python train.py --intermediate_size=512 --hidden_act="tanh_gelu" --qk_norm=true --parallel_block=false --doc_mask=true
Each number is 500 + 50 x the weight over its row's rms, rounded and kept within 0 to 999. Layers, rows and columns count from 0. Numbers have three digits each. The size before them is the row's rms in percent of the matrix's.

# up: layer 5 MLP up, 512x64, rms 0.21, rows 235-281, columns 0-63
# down: layer 5 MLP down (transposed), 512x64, rms 0.177, rows 235-280, columns 0-63
up235 097:478530457493452449605510462531470494574578410454569407478548380434479472476516488500517517483412465482433568569476580530480560463442417562540517529390549547480511482471486457477493503475452498
down235 083:408521518486487469467486445510511568428529512488459561473442503476508499501505503549503529485479554439567432488522403531569493417502463487518516440524363563488501578491486499616363519446577431
up236 105:472443499493437463537513467485462483451468567429478459532450502567448535602524420513434460508503530522443528471545567535472580575425438477457484407563471472466547435469450478458557381574493575
down236 106:426515513473466430556620465512463418530471493513481463454439443458461492446461545534561527503479488597418586445502511481562471570472524567507486486475486576583456573479556447545478462608441450
up237 097:433534551636548456489546559592493513391509531473530490546462478420491412446521506398431560400496439464539464504498436488472493529530442496478527505492470542520428437442527520468580441494492451
down237 104:467562560475491510443441443434507496552428499497551495529526485553415471394589555578456511516511528579477561543446478437499546490470556522538494643488498399424419498544434463497496482459483475
up238 096:467555432545468508492463515569524464530484438453488452535347551490489438392510502489552563494525425539437537465541477511560499533475387474495577522451469442475427479503427457511569459568556441
down238 087:550524566512462452512513579507439462508520486446459506495558374540589482535458523551459478545497548499444513475417507608469527502618469448517476565461436535479490452497481465395365460506514527
up239 099:407481443526437484439477540559437558417507563539537557504513452454502536475514471445611563475533546435475504502639456508483528488482526460639530415484579478535447481491507416490520492532512523
down239 085:537514554494454423513498545473528484594514470431492439468504485619441450492511500577382480476463462517511405545568559463531536553488448597451515539440490576547488396468493513484459466590526541
up240 087:530523549520512525423598536571513401507484517531488549518561587433465464555515402491509511467504510432459510593481513567460487505506519487566650522552487525512548445501392500476533488564521595
down240 075:438409440499472483534413412468494587502467453476450377564455438546555449449557526502545526516460454491539539459517567495519499553508457508467479443513579433495482550494650501497495527409500471
up241 110:441517436544533499486551587592470446504502530536550533472429474363459486471558511418569534481465489394521533583528545467554495505531534457585600525500477486459510461471388490444528535445524474
down241 124:473532547603459555444562510526453588541447535518522446621493540433438477542487479471521546553628456537472578575565438468576448483432500521528517451491529507484506452529465464542529514431436451
up242 088:535482602532515445562515538578492454463534541464508402545433558472510493505552541501571594536553438455457516598509453455563462548503508557569528517492513566488491473441442465520536439605601447
down242 079:406527549610456450534532440436550455546474556583541479476450515436441467502461508468549519437542550523561477420576552465534491454474531503481481489497514522402504619565526520589504570493422540
up243 101:456551486533434468486551535540483529455562488443570499512518571501474426467582445505479591486474461597491533458506558485422449432410463483562599556423461508557454463416476457453483436516573546
down243 111:461561497600515450548532513495432612500516504441445376494514519468523455435525444538436589535426588491527501471594537566507531505506541518473634508525499470470424504465541531537518439462489545
up244 096:460501462552529499564555582508536419478455475432595481553516483548505442500609490533439508366419525466562496564455452447482429565448443470535587514485541540452477475511468441447467540536441502
down244 083:500451483515502562410499523454497540479502500603470579434534514521395506485418505346515497583498467504427496514606507476518477442518492475455415418547503433569513463514510437558427494472510483
up245 078:528588560466485505565585463577470587558419478434479586482483461422406566392543463509479525470489503488512544539489551442535490502447537547630532524520500456473545461478495466499516500597530555
down245 073:454452517589530474529452514460571439498579512547502359544519518567535382540488483458514559466521496444429471509507420519463499582602488511461492536532541474448429490579535528436494538404497491
up246 095:505422358547499520548535519447451535564522501473524485527482456557520472482477562517505542476478521514464569503488522536401473467393481428621472398464501514548452451530483508469587373511475464
down246 101:419541532550502537484480476534554527475472473468518470534440428396422505504468373560526441528506513463575539460486362460562525457528488526455566519475406502468533572478475526602522486491478414
up247 085:397536391562497396506480519528488523497489456468518402485399531503506536517522511442452508505485506516487496502536469507490528448490522484650527523526578507592409407461554494525482417573513423
down247 101:465523481673530466507537467506470433470445461522504544434404504504559443586549450596496477481483515446486497491469484462440449549575506464462517589567565529474455443474485531590439462506546556
up248 084:506515538468436410584598558548469465390467468436472446519581487489478450500537481576501453398492506473463481473449596485429512491495584431630545460475475485527505436482568503465504504493490448
down248 076:499486535562497486573438490451570548477603585557474435500484474534515546501565479481500538586564484484518599443561548495491531549609472505463479543445466443475525561596427472510467550380491472
up249 085:447469560488482465547501487526489492494531505368495454431428514544465528443544507568557418436490521446495429470587494538511455632405546478401463481461494502487521486483461493478552550534580398
down249 080:462495524467620517402510558480539461409470502560521501483547486479524594516469482400431524500490471470476579506422490462501464491599461519508472580515480464547449490488516451587432388492565588
up250 107:499445574580492456553469568569463442540523497533559466563461521414498434540503394481577522425587502461481477513468545523440509459492418481543619425495554530432499491434545489465511402480495507
down250 102:506435539586401542470390505488494554542456461518516421477479486532408559462524455533537451470490524521476500439510515473507479543468489536548462454434450374546450459455642518459498584442528458
up251 107:513487502518504460453579521539505480518476527449520500422496541512370465513509454519561549541541455443436543571577625461524519550405436578481538539535518571395469487443471453446463501426460449
down251 108:408544531574516650512475534460518483573624465498455432513500427484467516502562505504505526465527511566423528466536469515499523503542469550541543470569410553469469588422538428464499532485410485
up252 123:506352423522464434568486503473542546451529547462568450548498450449488424519600519446590502498449519532496496563506472479447465565438498515518483377432462536439443471486510505436581439479493505
down252 155:556396500549504478556481483491531482508470481560548567599512505537530450533467413373555540508514458493534506488637451487401475475433590395472440430453476457488540444499479498511520535482483502
up253 108:521471559534453470584522520557460427548552493467607492482455406436362473546548480576562555461411483498459560548500459495543535492445539500416497518475472477511409491463474438478590542519486461
down253 107:520404547563464463574521376500483423504565557556470432468559416422514550462534471495585498492544470478549469508501530414498466488576531495427563461501439467510476563470563571461481533407526460
up254 110:538454436480505443512492544485521477443462527541473395474515553475547455507537504471508571501477478549446478623475460465429506488455539533488549456464576430539496413432385493386552498558604459
down254 114:411504586642443554538494478417505513555544473512515466490549412431454556554497450522444474565470454483478493447585579551485516547494503462445503513519348516458472476538463495502497545461547450
up255 106:462431479619474427463493516414522516459472466471602467464502413497502524447492514415596497458577463540501451506561488414503448505378454566520473454491497480473451473498450511466555504521414416
down255 101:508373559542521518488528589467567549554512539531570497517458562500472487466436479574543526490514387549523607426466484505510465491483593561452532503536511491545475508541536506421475568470606415
up256 096:498477562519534476577538487484437480473445495519576506509515514473533548450468523456598462489540454467560528478480506468406604511478515390531535439447459461517447436506428483403596397598523455
down256 102:522476469390600580514549559432499437438485502506453411455499547532539547550474575534553510562423523534531462524420502512504502407596529507627501560521498498487440492453478434523545495550512448
up257 104:476450461586543386529572604483476485455541481489514552488451461480526524530541469552582542470492512489439456595526469482480401546436480569555467427560527489410449469389501522490587506482533526
down257 100:472424480592470519482447610500492458580436536572442484463456491556597393510518547518452512564442433426608512447562513548475553525483558476519498591477504465497497550460567515486481571541513503
up258 100:509435508557506424446506490543482514431610462426450547522505475429447473491527493533596540486405531486455612513498456509423511432387455524493544522451467433531471511461509532389582512450516517
down258 111:463478602531571601470446524535519468486472468457417497407440493423543517535410484493507407506456504546577541492472494475480512451485530537539499616426504518547479429500559403438472523432533434
up259 116:458470521518537525512492476522538490475588547550528421484383565505554475542528476477511422503537509459431553605532495395473478500420457544410479442450488506546429468538401538440546436487435574
down259 119:518547517596440425380549532502422507568505437499469437524468547601510436513598511506493570550597467469522453516546531540506526537539498464435456567533570492513546565510510475406483501505529586
up260 111:515386399561495423520515499362546456528540552584525504465444558569427507464495517508561485499489478464498556546486625421494439539465395465531502468485522436468458466490476474481520483514440543
down260 107:540509462520470492505476441504554393435547558554455520386515590477481507468451528580470597497528420411457484457515463609496436425522483476507483504541553500456493516417526619501516505451502562
up261 077:491478434510424487501530449502499523493558443509561494576486543417453549463540512427502491546453411471477536470523484409539613437494438525556532538589518386549381470402517487487472466474521463
down261 075:513535550559464506478506537500530554544388637559484556507519528553559406547577559535425508441588473544466386433485526585503463547495494468459512557471542525474489497551541526477516514547428550
up262 104:479451493544458393511490526515554455454567451547535520490580505433410420472542502534624545487491485471503527520532520438438400489427539498599551417486441497566527529432483517423534511437485550
down262 108:490476408478487476383404532531522467503485569502463578425572574536435469490433500458555471499496536518491489356488610531493565550551440469548486485429513475541441578443519518489519540533506540
up263 101:480569470529410486469502448501528426515467458515544508445510502492547510522532390507580439449561510499385477553596613459397492559465460547434519434496506476453500460469415506501522425537453554
down263 107:527600462440450525475514529572513463491549527436468477538485519563454516576513494492536497544485464552525502464421492508548484494485572635564362393512457547489503480424552518480428484479611477
up264 093:504474515570443479478526561496458356497577496482571432491408597475496512556464472413539530537518531489546490431526523528459469495441467595623533478405541591489461510468478516510533453512472536
down264 087:495521422570511470565475467471548523525425548575495552445574502495450498537409511613532477505556509507564526494394554532537481450486561498427475579551439614437577561472502495576533486530495518
up265 090:453519512524551464494538525563462430511489514495517435439577480536473521524452468522533506503641438499533567540576529451429583599457508542461462528555487553552476405416441503448484466514519620
down265 080:448519588492415499546498428467539443503474534562511478601463577509519409449503538530484543471409519580564544399541547495497499496472464475404521474475457560529542515548449417555489489489446386
up266 100:416474505605434455550561574606520534413549550506485572498479528500478536438553496484501446565472538549514579495612541453521467583541455544501513467554525442527521487544492439473607502473504424
down266 095:470502543487584506508462445488501562475571478489592548570534607578487568568608495476534469495592432525471439594396438514520456414516571458515470495506565537513551516509550507502452497500479559
up267 104:486494537572543456541612559514376430560523486410521474510495520444411500446523485507468484432493506526464615541509521539461480489469395538569465472537416562443496543407484456460503454531545520
down267 106:412502512631564477536564471555478539462514533465446465463500587479492450493450550476484480440466447493553533483550427531588547514482453546544495501638421581551480538465494506537509568594496447
up268 095:554421531498570449604549541466525518555617450448524449494504476416402490466523520526381500464439544468495557522503520418496529515476478550520532431418494447539466515432396474512506430536507463
down268 094:444371528412512510504494483435514495514552442439504449483534519556488661532439483531427467636444504551460449500566557500505535554512543473516534526482464554567518478435479496464535517476535581
up269 082:501468476493554451524528529455393624489442518478474533546409526498475525550563504459536483425471533606480479428449461491399506430592483446559563506539530591405482437509502488505453480482508443
down269 074:465584542557450500494508520516487415484473570485504478384506491505527512396585533580523479553618485443534528540510490474565462554457524477425402523476452446522560526527470444492540629533521545
up270 103:540513520506452476510556580525458452506602497478537490531473488407487489576587469448552558519474519390454559509501549552453601418414473419519541450454485443506410448544471527444443493444460484
down270 096:455594562463575527517389500497496512480471429542593456466481429505433455480440543510620470424521478557523506497418416508525561564457489529527499529482389469502475552589483449514501561531494543
up271 106:464533481632405495509516497559477495557556487544503405442372438463369476489483539508505513409515462434468590489495468485492492576565427484538530479483458509476479521465439501500568419503519535
down271 106:555494582582509539565535454508474511541619441536545451474471423465450502505452461521498550490474526473524610488497509421530540479518505492447494507485389534426502522496487484340535423502405472
up272 100:493470423476418506525492510600494393554600524553520457551489549394487467529535455547522494388564565472415537523559549490400540486487451495521526487416508507531490476533496478403507540499444438
down272 088:489523446398476461516557573455544536488537461535520555482533493564507517443521540393533496501475559579457608458483404587605542497541553420418500435533452503457482563532554478555506506457512458
up273 106:479501521548483505507454445462469485452561535469485470490384508420481509458555493482536456458443556511497612516503458458497450453511445480506475470513423477389470487519485470316511382438510450
down273 104:490580502606496462375552514422514457545502442523519552489574587515483523491506528539365479497408440530554534479556504519469546417464530484489467571448504499530514441495507458437517457412424462
up274 097:521479578522479444586443487585507428556538551415528465450511489437498545435448514458562543441496500480379556511577552479464433460562428470544543469394560536481443491531470495415531507455512474
down274 093:501518579621398515544512454492516546538515405559449490491476535482465532592536480490469575562481525554579502475462531402528551447503532545536494577502440529574518462524460496604478487556407443
up275 100:498551517519507464548534455489571537436606529508524441447493457479429467486470479485594376478522552398438539475558501427540479532423495545484443403490444490565521500492462430496549428448469589
down275 090:435449463551507513562472528516523481382490541401418571479488466424558373470560511495543456556537478509489544419476482502493524424542581441532511511582448510562545487542489558541466510541418444
up276 104:467477357554537512497560549511399457453505551539466477448373492500436474558528469588553541505560462400478562491454535465419485488476472537550451550491523465445474469503434426484552462497555471
down276 116:436504503463460547546395426512574441497593504489527473545458553563543464453616493468475515484435485564515431567519517498484473514488581557510547482463464416526439534550493533558558443519400599
up277 109:484457534529395496511503536466512419589512483514508464514507496493478489497538464486522479400591560461492485568515491383514474519483369629491483396487516489462446453480471428482516526596437436
down277 097:467356439567471540529442509572518483446468391507474489494506540500582513463412527536455543472443525542456466534577499545534542500446474469531608460461583608543591527482542533521520506462514496
up278 103:467475553509517430546494493463510487585506527499580432463525551503461459487562425573474473510462420560509486564596558556537529522459478628499560442502469578399440460478417472441452498475563545
down278 100:450539461558517501442518472506524570497479547408420488511515475494497478453455429395508453502541588447528507406436510425447495477600509456635420564412568462523490503468490470508516542544461470
up279 102:505543480504452413565546460569490433438430447453517443464447437483462387542508445453488553517533486453440446522447556433433547571435507533503541487500448409512476458552407502479499495479400569
down279 095:452594463515475416454485603535477383420437529525472544487547514492517481483447534508501483576523422540496491512405505416549554520490490453494516567569457433445438499511438510523490596394511449
up280 074:505506575464499428517512435483499509457540476468451508542437577519447530429463484527502357454521459638505489539406424527420529550603424496534494502524490563423482522446430495489537463511506543
down280 081:469446359398539532467515585543525454499430491564505556468535446507570504529538515495518601504508566409511463525544480496591490514398524486501544503431582508539492453508571476559505548554555447
up281 105:429528567480531406623461551577478480410439554459520434416567406481474489543505481532508522507552522457477453485482491439419433529488520454511510475450585537541420468506421512441565522542462463